Weights of a small transformer language model.
Size: 14 layers, 8 heads of 32, vocabulary 32000, 22.9M parameters.
Architecture: RMSNorm after each block, normalized queries and keys.
Training: a variant of SOAP for these matrices, 5348 steps.
Each number is 50 + 15 x the weight over its row's rms, rounded and kept within 0 to 99. Layers, rows and columns count from 0. The size before them is the row's rms in percent of the matrix's.

# layer 6 attention query, 256x256, rms 0.233, rows 194-223, columns 64-127
092:42 64 42 45 64 66 52 80 45 54 51 51 45 47 41 28 27 21 70 55 45 35 94 46 67 71 35 60 59 44 32 51 50 51 30 45 66 44 21 57 44 42 55 63 37 60 30 59 65 88 43 67 39 70 30 63 34 47 66 67 39 64 60 74
091:62 46 55 32 63 77 45 43 47 54 31 29 49 33 57 68 53 83 51 51 54 55 44 37 45 62 45 30 71 48 49 45 55 77 50 48 45 35 73 45 34 46 65 60 83 41 56 31 46 56 59 51 37 52 35 51 57 25 47 47 68 53 25 36
094:61 48 69 51 42 34 34 56 30 29 52 49 51 76 69 59 53 36 61 33 35 51 51 68 59 47 55 58 36 38 49 56 39 42 13 63 54 66 50 51 59 53 44 31 16 75 35 78 42 50 44 63 44 27 52 59 75 28 28 54 50 71 59 60
093:51 50 30 43 65 60 64 55 52 33 57 68 33 38 69 80 56 43 42 75 06 51 42 79 57 33 24 43 53 45 31 56 47 55 65 57 29 49 43 78 64 42 45 28 44 43 59 62 50 57 57 40 25 35 34 42 59 63 49 34 64 28 43 32
094:60 70 44 56 69 56 70 42 61 46 47 47 44 43 37 41 48 47 52 45 83 74 27 57 51 49 45 29 36 76 54 55 58 39 62 13 58 49 67 34 57 49 35 65 65 43 38 84 48 49 68 40 55 52 81 22 63 60 33 55 45 63 50 56
098:40 83 49 59 55 70 22 52 70 68 68 62 18 43 52 49 58 62 78 50 58 29 74 67 56 18 72 53 30 63 45 61 78 47 52 33 16 48 80 38 65 63 65 35 43 50 51 66 41 54 39 37 42 40 49 34 74 57 49 35 43 63 57 23
096:23 60 33 64 35 37 55 57 49 44 44 34 25 40 31 49 60 30 48 46 36 45 50 30 62 66 36 55 65 54 58 47 44 54 50 53 90 53 54 44 15 40 74 38 37 36 81 47 49 28 68 36 32 29 56 54 40 44 31 11 56 71 57 52
100:43 15 34 75 74 54 41 55 51 56 61 46 41 71 43 26 61 28 54 68 40 47 48 65 50 32 72 32 61 15 55 34 31 49 46 40 27 52 40 48 78 65 39 59 27 21 54 36 24 54 68 55 32 67 51 76 43 37 77 47 35 82 50 43
096:42 52 44 69 53 56 51 79 77 60 53 69 68 58 28 46 63 52 49 57 57 36 56 41 51 42 32 55 49 60 51 42 58 55 46 36 45 66 51 21 71 43 35 55 66 64 54 53 73 23 43 47 57 67 74 53 61 47 69 59 52 44 22 43
098:72 49 20 53 32 54 52 59 48 31 40 65 38 41 48 84 73 81 71 55 43 49 72 50 48 59 42 57 49 37 34 41 73 51 41 12 84 75 53 47 55 33 55 65 29 50 28 43 34 69 43 25 43 51 40 54 49 40 56 27 54 45 30 78
102:21 39 41 29 60 67 42 44 73 72 47 43 79 51 51 36 48 28 49 19 49 28 39 45 13 65 43 68 54 52 56 57 41 42 71 64 48 46 36 44 25 34 68 57 50 87 26 36 65 38 64 40 64 48 46 54 40 54 14 58 83 30 65 63
098:73 38 56 72 62 60 78 50 44 39 64 62 29 57 44 29 64 25 47 56 80 40 38 59 38 42 79 43 25 71 41 51 67 63 40 42 50 93 73 52 32 43 51 28 96 55 65 44 63 34 60 49 50 83 35 33 33 57 64 49 86 59 72 49
103:76 56 58 68 26 50 66 33 52 55 40 60 59 47 31 58 52 29 60 37 52 51 52 63 33 19 55 61 28 40 50 38 59 63 43 79 41 36 43 64 47 42 68 88 32 60 58 51 61 52 51 51 40 48 41 61 36 63 27 56 50 51 52 59
101:43 61 77 44 56 58 34 34 57 65 65 41 41 48 19 42 56 35 77 46 56 54 22 67 77 27 42 41 56 65 39 42 47 57 58 31 53 39 39 36 41 76 36 36 72 59 60 38 61 56 40 40 70 55 37 62 43 31 36 56 52 49 35 46
099:47 66 76 71 54 41 09 33 41 54 54 04 45 51 45 63 43 48 79 36 63 82 63 73 52 57 44 62 48 18 56 37 76 51 34 48 49 55 37 46 34 44 75 36 79 44 62 39 40 36 30 66 50 48 51 63 53 33 54 36 66 46 57 21
097:38 51 48 75 33 43 52 43 48 41 26 75 81 53 30 49 67 30 68 61 52 63 53 28 23 40 58 54 42 60 49 66 81 80 38 41 26 35 47 94 42 51 53 28 60 53 39 49 27 45 62 36 40 28 62 53 29 53 44 68 50 56 36 48
095:42 66 71 38 50 65 34 74 56 46 47 48 72 63 72 43 54 62 38 53 53 51 54 90 51 41 69 77 27 45 26 59 26 50 63 25 41 69 79 27 58 35 30 48 55 53 81 50 47 38 21 46 66 56 39 43 54 53 53 56 38 79 28 36
091:57 69 59 60 53 42 48 56 26 33 31 66 53 40 85 39 69 40 65 69 46 23 53 46 19 61 42 24 42 74 48 33 53 53 57 64 41 70 52 48 37 53 18 70 30 59 42 53 62 29 49 23 53 53 64 75 39 39 51 59 42 77 49 56
096:65 60 56 42 51 58 33 40 36 50 68 48 48 60 69 31 31 32 31 39 33 52 17 65 92 49 60 66 53 26 34 52 47 52 52 31 25 57 39 74 51 61 74 59 53 38 41 56 48 31 49 67 23 57 36 72 60 32 66 39 60 46 12 61
098:54 52 35 58 74 56 48 27 78 42 37 15 47 47 48 22 66 99 70 35 46 59 48 36 32 62 44 49 42 40 63 53 71 59 57 57 29 44 42 35 27 42 49 39 80 58 50 34 41 54 47 69 49 48 56 51 59 53 21 27 64 20 72 43
100:67 49 58 36 45 60 42 60 43 67 37 52 05 40 65 30 55 72 44 56 42 46 66 68 58 27 52 73 40 81 62 57 25 61 76 63 65 27 35 60 40 71 66 66 70 37 20 58 45 58 43 39 41 43 37 53 52 77 43 63 48 48 40 78
099:60 51 47 55 51 42 68 55 66 48 46 53 38 50 57 24 34 45 29 60 68 49 42 45 93 52 38 60 53 37 50 73 48 58 68 35 49 77 60 29 64 74 58 84 04 73 66 36 24 60 55 44 59 62 40 71 41 46 45 44 65 21 35 60
092:43 64 45 90 13 53 46 39 86 46 68 53 55 64 53 46 59 34 46 43 52 47 46 73 55 84 49 36 44 62 47 40 49 31 51 51 36 52 30 62 39 65 37 40 44 55 59 57 37 60 67 36 50 60 37 27 62 63 29 47 35 39 52 49
098:49 59 39 42 62 67 44 50 44 46 40 18 77 78 49 41 48 73 61 63 42 44 53 49 53 36 74 52 39 52 61 57 41 23 37 29 42 60 41 51 56 41 29 56 68 81 32 24 48 83 51 47 19 66 65 55 38 60 60 32 65 45 72 45
084:37 61 58 59 44 24 49 62 80 64 57 77 79 44 53 41 50 53 60 59 44 63 66 43 36 56 41 66 71 37 55 28 64 70 59 55 53 40 43 22 34 42 57 61 53 53 48 48 34 45 30 48 38 33 66 54 46 46 21 32 54 46 51 57
098:26 45 50 62 57 37 42 55 26 72 68 30 63 42 28 55 42 63 17 60 31 65 49 65 44 45 65 44 58 80 45 41 59 50 62 52 58 63 78 60 50 67 26 51 44 49 33 53 39 55 76 56 15 77 26 58 41 69 38 48 42 33 45 78
092:40 37 53 52 57 71 35 33 14 82 54 29 80 91 39 40 65 51 54 32 44 41 66 60 39 30 44 56 54 39 40 46 29 25 11 49 85 42 55 35 62 44 60 31 80 62 63 53 27 45 46 39 30 61 37 41 60 39 33 50 60 57 42 75
100:32 59 61 58 42 71 70 27 59 63 57 31 62 75 51 54 57 40 44 38 63 64 54 61 40 57 95 44 32 57 60 50 49 55 65 73 19 37 63 41 64 27 24 60 46 64 64 47 42 50 40 57 53 40 28 19 50 61 49 56 23 74 78 77
100:56 65 62 44 65 61 54 16 64 41 36 54 52 61 49 93 54 42 37 61 75 50 74 64 71 56 61 90 49 39 53 50 57 50 25 38 47 32 48 41 52 43 48 85 29 48 87 30 28 34 30 42 33 29 72 63 27 40 28 58 56 49 78 71
093:52 35 38 26 66 36 44 47 66 28 46 21 51 62 17 59 59 50 35 45 49 38 24 55 53 64 54 40 22 43 27 55 56 59 61 39 60 84 52 40 53 47 35 08 21 54 44 43 41 63 44 60 65 78 37 62 33 37 63 62 35 57 43 55
# layer 6 attention key, 256x256, rms 0.226, rows 194-223, columns 64-127
102:73 55 57 41 45 69 42 37 62 58 45 38 36 51 54 38 22 45 34 39 44 59 38 45 93 39 42 25 67 59 81 27 35 57 37 27 46 24 38 85 31 35 45 42 25 67 33 36 66 68 59 40 56 57 56 50 65 71 46 73 56 15 49 71
098:37 82 88 52 53 54 41 42 37 42 41 62 46 52 31 59 65 81 26 30 57 52 57 51 63 44 41 77 47 43 63 44 61 82 48 28 63 61 84 17 57 60 33 47 32 35 50 51 24 83 18 67 29 25 28 44 54 24 60 28 50 50 28 66
096:62 57 58 69 57 62 59 53 65 30 37 52 36 45 39 51 27 27 44 32 60 59 54 49 45 43 57 83 50 71 56 79 37 46 41 66 99 44 30 35 21 47 62 23 51 63 69 69 39 61 56 38 64 35 14 78 52 36 49 56 54 52 59 53
098:66 67 47 65 59 63 38 16 17 54 63 49 75 40 65 48 52 60 44 74 36 41 92 44 45 46 67 46 71 56 56 61 34 38 60 35 29 65 55 39 66 19 50 58 43 45 58 59 46 43 50 41 62 48 59 43 67 43 81 44 23 44 49 20
098:68 46 54 28 42 51 74 55 75 40 56 25 51 70 44 52 54 30 44 28 55 37 25 40 26 34 42 72 30 32 53 56 42 52 59 41 22 42 35 47 53 47 58 71 66 47 36 46 67 83 71 41 46 28 24 34 56 38 79 53 40 48 62 46
108:37 54 67 49 61 56 49 54 59 26 63 48 63 55 63 78 51 80 63 30 33 53 38 51 59 57 81 54 27 45 55 75 65 81 67 50 33 29 51 28 52 55 68 51 61 35 46 78 41 67 46 34 51 62 53 68 57 71 78 51 38 46 38 05
102:63 28 37 37 49 44 86 56 34 65 47 53 28 29 40 36 59 45 38 47 58 51 34 51 60 46 51 29 50 58 57 55 41 62 41 63 66 38 26 53 46 65 66 80 51 31 43 50 54 55 46 35 50 39 22 73 47 71 46 44 62 87 48 65
105:53 68 53 45 62 51 54 25 48 76 69 43 63 38 54 64 12 85 52 60 56 43 55 76 67 49 73 32 46 48 54 51 49 42 57 48 39 40 43 55 68 83 35 43 52 53 47 58 39 60 39 46 20 41 55 81 63 44 42 25 49 91 55 24
098:63 77 69 28 50 36 47 79 19 58 58 33 40 59 48 41 73 48 46 38 58 37 36 52 65 38 39 64 41 44 16 29 44 45 38 00 51 70 66 55 34 31 68 39 41 62 26 52 44 65 36 57 30 40 55 56 50 26 74 38 44 57 30 64
103:27 58 35 73 74 87 39 52 52 22 35 58 45 14 51 59 65 69 48 44 21 45 66 42 52 57 49 49 60 55 60 71 59 33 63 55 69 58 63 62 46 40 66 68 36 62 55 22 37 35 62 51 23 40 39 24 90 67 45 18 56 44 31 31
105:40 57 41 83 17 66 48 38 83 75 24 42 65 52 39 38 41 27 61 35 45 38 27 65 50 41 44 45 52 28 50 49 83 66 46 41 64 51 59 55 71 39 42 72 43 47 38 25 59 45 47 11 59 43 37 41 34 58 48 37 40 62 72 66
113:56 54 48 34 51 63 50 41 28 60 66 65 44 40 25 48 50 43 51 40 70 28 43 52 16 49 49 29 36 51 41 59 44 53 31 37 49 74 71 44 46 44 35 39 90 55 55 66 50 64 37 30 49 63 67 32 62 36 51 36 41 55 57 43
101:35 47 36 57 32 64 66 43 44 54 25 50 61 61 40 27 54 40 46 58 61 43 39 62 42 53 73 31 51 24 67 51 49 48 50 48 64 38 34 40 53 36 58 63 59 61 38 58 69 53 32 51 30 60 54 75 56 65 37 67 63 59 54 27
106:56 43 23 45 42 65 55 33 64 34 64 66 21 60 53 47 23 31 53 58 49 40 36 49 38 73 36 53 42 46 44 25 53 78 36 63 60 51 18 42 60 41 38 28 45 72 45 38 61 71 78 60 47 69 42 53 52 56 65 55 75 64 67 60
091:48 35 38 35 63 60 65 15 48 50 53 52 34 59 54 40 59 30 39 74 52 75 59 33 67 50 45 39 81 73 51 32 50 34 36 39 78 46 56 71 49 54 60 29 62 38 47 37 69 59 38 52 79 80 68 66 45 60 73 62 58 39 50 61
100:55 34 74 50 21 16 41 64 54 42 60 47 59 41 37 82 40 38 62 50 43 13 57 50 20 53 63 76 55 63 75 51 40 69 90 43 17 39 50 32 40 38 50 61 76 39 59 05 36 36 63 71 43 50 42 27 57 51 56 42 67 65 56 47
105:55 52 46 45 51 28 56 62 62 53 41 40 50 55 43 65 39 47 55 24 62 59 64 30 31 45 42 51 52 70 25 26 77 47 26 72 66 67 37 50 39 45 48 60 28 61 41 70 57 46 45 47 50 42 27 48 50 55 40 46 08 77 62 40
096:43 62 39 38 63 74 61 42 54 52 20 45 59 59 60 72 46 49 52 64 42 41 64 50 49 60 30 43 76 48 51 43 60 47 73 59 54 71 43 23 45 45 43 79 41 57 57 68 52 18 56 22 62 38 45 70 44 36 24 41 61 27 65 49
105:31 34 27 26 53 41 44 43 61 46 77 39 49 63 50 64 22 63 35 50 39 49 30 45 72 47 66 49 46 59 46 52 66 77 58 52 79 53 35 49 50 52 73 52 58 62 56 53 64 40 41 65 46 41 55 31 88 33 42 19 69 50 41 60
104:66 50 63 50 45 31 75 60 34 58 84 67 44 45 71 37 29 37 38 63 40 38 29 59 66 66 53 68 76 47 99 42 45 57 71 46 46 58 58 31 37 57 33 56 30 64 59 71 28 59 56 36 41 49 71 68 65 62 61 41 46 18 56 45
102:74 55 30 43 52 47 46 57 64 55 71 48 50 71 44 47 51 80 61 51 40 52 40 53 56 49 87 55 47 47 72 37 47 36 65 31 71 35 21 56 79 59 64 60 35 92 40 46 45 58 66 60 54 33 49 66 66 68 43 58 36 43 54 60
103:25 43 66 39 45 35 47 60 78 57 61 90 48 51 46 58 44 58 68 43 65 66 44 67 55 48 47 28 55 43 56 25 35 39 49 44 78 61 69 65 56 86 31 43 50 68 84 35 37 41 53 24 41 92 42 44 60 71 71 23 26 54 57 54
110:54 52 43 59 33 41 42 53 64 43 61 49 50 50 72 52 75 69 49 28 38 36 12 27 22 61 42 37 50 48 50 57 49 29 99 37 48 29 42 56 42 54 69 45 52 48 50 41 23 75 71 29 35 28 52 40 35 67 63 63 57 49 52 72
106:68 53 65 57 30 64 69 17 74 69 31 57 45 42 62 46 33 32 44 28 22 44 36 42 21 79 42 48 50 51 88 59 54 57 48 61 54 30 58 52 40 45 55 39 53 27 39 64 12 52 42 79 47 65 48 56 45 34 45 50 49 42 93 38
099:59 62 55 58 42 50 60 38 32 68 54 61 56 48 67 32 61 45 72 53 31 64 34 45 71 36 39 46 62 57 13 40 36 21 36 39 65 76 44 13 61 21 71 45 48 56 49 63 64 45 47 52 44 54 42 40 64 40 36 48 14 32 56 58
107:43 30 47 48 75 48 17 45 25 46 63 43 88 76 39 07 49 45 28 67 50 49 82 57 15 52 61 95 55 84 54 39 49 81 52 63 64 51 43 50 81 43 37 59 21 50 44 42 83 32 61 60 46 47 43 64 40 64 67 30 40 47 30 57
105:61 54 52 47 34 59 70 63 14 74 65 71 53 88 31 70 41 32 51 58 54 35 52 64 24 44 60 59 70 51 59 38 50 46 57 34 62 54 56 15 53 40 35 53 68 57 87 55 54 52 67 47 23 51 68 32 37 58 30 51 76 59 33 56
109:39 28 34 53 47 50 57 24 60 50 46 44 77 25 23 56 62 45 48 36 37 17 21 76 53 62 66 77 42 61 51 49 37 33 49 82 42 55 44 42 52 38 64 42 68 44 22 66 45 48 36 43 72 43 37 07 49 66 61 39 47 48 76 36
104:54 24 38 47 56 45 50 52 35 38 41 70 77 27 15 81 44 50 66 26 89 53 45 54 82 66 39 32 50 61 49 68 34 49 57 60 61 34 41 30 43 48 43 65 37 65 78 56 63 33 55 72 77 37 47 56 34 47 51 37 56 37 59 66
104:55 16 61 31 33 53 65 48 64 47 63 18 35 46 51 62 49 64 68 59 68 61 35 61 53 45 69 25 34 46 30 55 84 43 24 80 53 46 68 72 57 59 26 38 44 60 63 49 71 53 37 51 72 44 48 60 54 38 43 31 66 49 15 47
# layer 6 attention value, 256x256, rms 0.224, rows 192-216, columns 64-127
091:53 35 54 52 58 59 36 79 44 61 49 58 56 77 54 38 45 34 48 47 49 25 23 53 40 51 74 53 43 24 54 45 33 62 40 44 61 63 79 89 37 18 74 66 61 48 41 51 49 35 60 50 43 44 67 67 51 71 62 54 35 24 45 61
101:67 22 49 46 62 89 42 51 39 28 41 56 69 43 36 88 47 84 58 89 59 32 74 24 39 32 23 60 35 51 49 15 65 74 52 55 69 35 43 53 38 56 69 46 37 61 85 46 75 48 49 60 38 44 34 40 25 73 45 62 53 49 37 32
101:58 57 47 53 55 65 40 74 72 65 45 65 35 65 79 53 60 48 48 46 18 46 34 55 42 48 47 18 45 56 53 56 61 75 36 62 46 40 64 39 65 52 72 76 40 43 19 65 50 37 44 76 34 75 38 76 78 73 51 39 86 30 61 44
097:54 59 48 44 63 30 65 50 73 61 58 13 52 49 64 45 47 30 53 48 64 49 77 42 61 49 72 58 48 37 62 88 52 15 43 65 59 58 41 27 32 53 83 44 66 60 35 32 26 37 70 64 58 75 54 58 16 69 63 34 67 60 44 65
098:54 30 34 37 53 51 67 49 65 66 66 59 46 40 61 50 42 22 51 58 60 49 35 60 38 64 49 25 52 67 63 44 28 65 59 34 59 40 56 34 74 26 43 50 66 68 46 64 50 32 20 67 70 44 63 60 42 58 35 53 29 49 49 18
092:41 78 48 57 23 46 29 58 40 70 53 37 16 30 30 28 72 52 35 58 30 37 39 45 58 64 49 72 52 49 36 50 63 44 64 41 53 52 67 38 20 63 38 49 59 40 38 49 63 42 42 40 51 42 59 46 47 66 99 43 33 50 52 59
092:37 43 59 39 49 50 38 58 54 59 45 38 44 40 70 18 58 59 16 24 44 52 29 52 44 31 36 49 83 53 44 47 59 32 64 50 81 63 53 60 50 47 43 33 65 86 40 75 50 25 36 33 47 80 72 14 19 65 49 50 46 40 26 47
100:26 58 21 54 31 48 50 63 44 48 36 51 38 28 64 59 56 64 51 47 39 69 45 48 27 57 46 32 41 26 50 37 41 37 72 69 53 61 45 53 46 74 53 46 59 65 07 54 18 52 34 66 38 38 32 84 41 36 52 54 67 47 45 28
102:52 40 17 52 33 58 59 47 49 58 37 37 68 44 36 45 44 41 91 50 70 49 60 49 56 55 33 48 53 49 43 61 34 48 52 48 64 34 49 41 87 33 48 25 74 43 23 57 53 50 44 59 36 42 48 40 68 51 50 57 31 60 50 57
105:55 64 62 71 44 93 23 52 74 51 43 65 44 15 73 65 29 59 59 47 50 50 43 53 43 53 32 36 49 63 55 66 59 41 59 52 69 20 76 87 62 52 32 52 51 37 40 52 38 67 21 48 44 42 30 46 08 37 57 39 35 50 64 54
106:53 57 22 58 44 48 58 56 47 43 68 22 36 32 42 51 51 36 44 17 70 42 68 39 55 37 64 54 31 52 65 56 55 34 14 43 62 61 54 28 44 57 36 78 44 43 40 30 47 33 51 68 57 28 26 32 42 87 18 41 72 54 21 66
098:33 45 52 73 55 52 52 59 50 56 54 52 47 51 35 18 48 11 38 68 42 58 50 41 31 31 26 51 88 33 50 56 46 54 21 30 46 57 64 57 51 65 48 45 47 46 68 34 60 44 50 27 55 60 55 26 27 51 36 28 42 69 28 40
099:56 48 33 53 59 56 62 86 43 66 71 27 24 60 45 51 69 55 44 47 33 12 78 55 44 52 80 43 35 77 47 78 45 40 48 48 71 59 46 54 22 81 65 59 46 29 35 14 44 48 65 42 46 50 59 34 77 68 60 68 43 53 19 31
093:73 28 60 58 54 22 68 62 40 32 40 40 57 21 43 40 44 23 47 50 46 47 62 55 61 38 57 22 34 37 55 70 44 31 53 67 67 60 54 60 21 47 36 29 46 39 50 56 37 48 70 78 48 58 54 57 47 59 35 57 46 38 47 55
093:35 41 33 86 48 58 55 62 59 57 52 41 69 56 34 44 33 50 49 41 25 70 48 85 46 44 77 55 42 40 32 64 61 37 78 79 60 38 46 27 57 52 50 48 31 46 37 58 04 46 81 53 68 26 33 40 38 34 67 55 25 72 30 57
098:45 64 29 42 69 62 63 42 43 52 52 31 31 44 47 45 65 30 53 54 75 70 11 33 42 52 40 42 28 37 46 45 44 23 53 51 82 63 71 23 58 13 25 40 54 50 45 67 51 49 64 53 31 53 42 46 53 36 89 49 48 30 58 78
100:62 57 53 65 79 40 55 91 50 39 64 41 45 51 35 37 56 65 43 38 64 54 48 55 37 41 35 73 45 46 42 13 50 56 55 39 71 44 50 65 45 67 32 41 47 44 67 37 54 24 51 41 53 75 32 47 81 66 48 52 68 50 76 40
099:50 61 45 48 62 51 39 47 26 25 46 51 32 68 82 43 53 74 42 33 54 55 26 72 09 59 27 46 55 56 48 54 28 50 52 44 53 50 64 42 31 48 53 63 59 55 73 93 46 49 53 90 42 42 48 35 28 64 56 41 69 51 26 38
106:56 47 51 35 69 43 49 25 41 63 39 44 70 66 49 42 64 43 51 49 21 48 21 26 27 43 38 60 64 43 50 36 37 78 59 55 55 48 47 59 42 29 41 64 35 55 54 30 57 64 37 49 51 57 70 54 41 34 21 75 42 69 65 47
119:39 41 59 62 56 50 53 99 67 49 58 39 34 51 69 41 43 62 41 27 48 35 40 55 44 65 92 53 63 32 71 50 75 57 52 46 32 62 55 68 56 47 39 59 60 24 39 41 63 53 81 39 38 46 72 23 41 28 44 48 47 56 31 83
093:75 69 47 56 54 74 54 43 68 70 29 48 35 55 39 63 34 47 62 43 34 37 55 40 37 68 41 37 34 53 52 43 86 41 39 45 63 63 36 59 37 59 57 53 50 56 33 43 43 65 80 60 39 32 45 27 61 50 35 48 67 52 38 56
102:45 34 60 42 57 35 39 44 48 48 72 51 42 51 62 47 36 36 54 66 56 53 38 72 36 60 73 77 75 63 33 49 57 37 52 63 39 57 31 86 09 45 49 41 64 44 41 48 50 59 29 66 55 35 52 41 72 56 44 54 76 60 72 43
096:08 30 49 29 28 36 56 48 60 37 62 77 53 80 26 50 51 77 73 38 17 60 37 51 54 35 57 47 46 70 31 51 61 64 54 59 47 61 44 29 47 30 49 47 52 51 43 16 39 83 50 41 58 65 41 59 50 29 41 52 41 59 51 55
100:67 23 77 41 76 27 41 44 60 65 42 46 55 20 40 40 70 43 35 48 63 54 38 47 56 64 33 39 58 44 49 63 38 60 60 48 55 36 50 63 42 66 46 59 71 39 51 37 41 36 33 40 57 50 46 41 45 38 45 59 84 52 43 47
095:82 78 44 79 60 36 36 67 37 65 38 49 52 62 46 09 45 50 57 30 51 25 44 39 39 48 42 61 62 36 79 56 65 70 45 68 53 88 39 78 54 76 58 56 61 61 40 52 59 35 24 60 53 45 43 52 49 58 49 61 54 45 63 50
# layer 6 attention output (transposed), 256x256, rms 0.202, rows 192-215, columns 64-127
104:51 42 53 34 45 39 64 40 34 43 44 17 35 19 58 54 43 73 75 36 48 61 61 51 54 49 51 40 39 40 55 47 30 45 77 36 56 32 60 57 70 56 44 54 34 84 51 58 36 77 37 44 29 65 39 60 49 45 47 57 69 66 34 55
107:47 61 33 30 47 17 43 44 65 47 82 65 14 38 32 24 48 00 57 32 40 38 54 62 82 82 74 43 49 42 28 71 73 40 44 47 25 66 11 41 57 24 49 45 42 35 58 54 40 59 48 49 55 46 83 51 61 72 64 56 58 40 62 45
103:17 49 41 54 41 70 49 52 54 73 47 53 30 27 23 44 39 54 69 62 52 31 65 39 36 50 53 57 58 47 54 27 48 56 49 50 58 44 21 56 36 24 37 39 49 63 58 68 52 66 62 16 66 31 53 60 53 31 66 52 13 80 34 64
103:55 40 46 63 48 37 29 72 41 30 55 79 59 64 57 53 43 63 40 60 38 42 21 58 42 45 70 60 47 64 35 55 34 95 58 46 26 48 62 69 62 45 42 49 35 11 29 81 86 52 54 22 31 44 34 80 91 21 53 51 62 51 47 37
099:51 68 55 58 74 34 82 64 46 57 51 48 52 28 87 56 55 37 60 54 33 43 60 29 39 36 47 77 40 54 58 59 34 68 44 57 51 59 55 67 38 91 44 43 39 46 53 52 51 50 53 24 12 45 47 38 62 71 44 38 66 45 60 72
104:66 49 63 59 52 73 60 55 53 52 46 48 83 44 51 86 40 42 54 67 23 61 26 56 42 45 59 31 24 36 68 65 60 43 20 58 56 56 57 65 55 52 54 47 26 49 61 61 29 50 50 65 48 09 61 53 70 55 42 71 67 41 59 46
100:45 34 63 58 39 35 72 29 52 46 46 49 60 62 59 76 54 40 77 72 55 54 61 60 63 71 65 79 22 33 41 65 35 41 31 90 41 58 57 64 34 59 51 31 64 60 60 54 39 28 49 67 31 25 23 60 63 43 38 68 84 72 64 59
104:59 61 55 49 34 49 75 40 23 49 64 48 27 51 51 25 52 35 34 56 71 49 80 52 75 45 53 61 49 68 34 61 57 65 46 41 73 38 36 29 53 53 63 33 46 59 87 39 57 39 41 30 60 62 37 51 75 62 56 55 37 68 64 39
107:50 73 60 68 61 54 48 71 62 62 71 32 27 47 63 68 59 43 22 51 38 50 71 59 28 60 30 52 45 56 47 45 56 74 64 60 41 70 24 60 67 47 54 57 14 65 52 47 68 34 65 51 41 54 74 42 38 43 38 49 60 35 52 52
109:68 59 50 19 38 24 65 41 31 29 40 20 60 58 19 44 66 53 92 45 83 66 64 47 44 69 59 88 28 36 63 53 44 58 39 45 66 59 25 38 66 60 41 45 34 66 59 57 46 58 52 75 48 69 34 41 60 52 44 48 30 64 38 60
109:13 77 69 79 30 45 37 80 40 70 33 53 45 61 41 53 44 52 61 31 45 62 45 84 65 41 69 57 60 75 47 32 54 57 59 70 41 62 34 42 37 70 30 52 38 57 63 39 42 67 60 39 55 43 48 70 59 25 60 66 15 32 58 31
105:56 57 44 41 46 53 66 54 64 48 60 56 43 26 57 81 30 49 51 82 50 46 30 60 46 54 58 46 44 74 55 58 54 36 68 55 95 27 45 25 38 44 45 52 67 56 63 46 40 50 60 74 35 35 45 48 48 33 43 57 32 57 37 87
098:44 38 59 62 39 31 44 41 51 56 59 48 64 39 63 39 43 50 55 33 54 41 43 59 45 38 39 39 57 46 50 59 48 61 57 47 42 52 38 49 73 51 40 40 48 63 76 56 51 65 57 32 53 35 21 39 21 41 43 34 62 67 73 73
102:27 42 65 52 80 57 29 38 59 81 66 31 65 59 68 60 47 75 48 57 33 46 39 33 52 54 71 69 76 61 35 35 55 40 70 30 38 48 67 49 72 75 41 82 56 65 46 32 75 51 33 42 55 76 60 42 31 61 65 57 72 36 48 70
103:36 46 57 31 49 45 65 37 66 46 49 40 29 60 71 54 82 52 44 60 70 49 40 50 53 37 46 40 73 77 67 49 41 59 37 24 28 19 59 59 60 74 64 59 44 34 62 30 67 50 14 53 29 45 61 27 42 79 53 58 59 63 75 63
103:53 60 62 58 57 48 57 61 36 68 41 66 56 60 42 76 49 65 44 56 70 46 69 72 51 60 47 67 56 30 48 25 40 69 23 34 30 10 18 57 22 79 60 38 41 54 66 55 48 50 63 51 57 82 40 75 73 64 18 32 60 81 33 31
100:46 61 68 34 31 50 37 44 58 54 36 75 58 59 52 57 54 53 68 31 40 48 46 37 70 92 69 26 49 41 63 69 76 51 52 60 44 83 20 38 37 58 50 62 38 34 54 25 62 46 38 51 59 54 32 60 37 53 59 19 50 62 32 58
102:78 50 56 55 58 79 79 46 75 71 66 53 44 49 50 48 46 52 67 52 39 52 73 13 72 44 62 53 38 52 44 54 52 72 46 59 39 35 62 53 75 43 47 66 22 24 43 40 53 74 71 37 50 52 41 62 83 43 54 49 47 39 47 45
109:61 45 38 28 42 42 43 85 45 41 45 58 26 20 55 66 30 54 35 69 61 72 51 58 55 52 93 25 34 46 51 74 31 10 74 56 45 63 57 36 45 45 49 36 68 46 61 53 47 67 34 49 61 54 60 49 54 76 56 67 58 33 49 51
109:43 80 52 15 52 62 57 36 43 60 42 47 22 42 41 40 62 40 50 62 32 42 61 50 43 74 22 63 48 49 40 42 33 47 07 25 64 22 61 40 58 61 46 33 45 63 18 72 47 59 54 53 58 49 58 47 67 73 21 52 57 29 64 24
100:34 29 61 15 78 25 51 74 45 54 43 64 68 38 56 44 63 36 43 30 57 59 36 34 47 37 57 64 76 48 57 59 28 28 57 53 47 28 73 43 54 37 52 28 58 49 85 48 63 34 24 63 65 38 46 63 45 68 17 71 47 67 87 19
105:46 52 71 65 45 48 47 57 79 32 46 60 46 52 62 44 56 73 83 36 54 43 42 13 59 56 35 25 31 65 42 43 67 72 45 35 55 52 54 10 51 47 68 55 67 62 50 54 25 59 37 55 63 52 64 58 36 26 60 36 67 39 45 50
100:78 64 28 59 44 57 20 48 51 65 35 59 46 53 71 81 63 38 75 67 38 41 61 30 60 52 36 31 44 40 63 50 50 39 69 32 49 51 54 62 44 37 74 38 65 37 66 54 47 41 47 73 71 26 88 50 70 56 56 28 55 63 43 44
105:30 64 46 34 51 54 29 69 32 33 54 43 25 57 39 52 43 58 70 30 45 45 56 49 36 43 51 46 44 54 60 44 57 33 41 90 57 66 58 42 30 30 55 63 49 54 49 47 45 33 55 65 63 21 63 58 57 37 30 71 21 58 64 63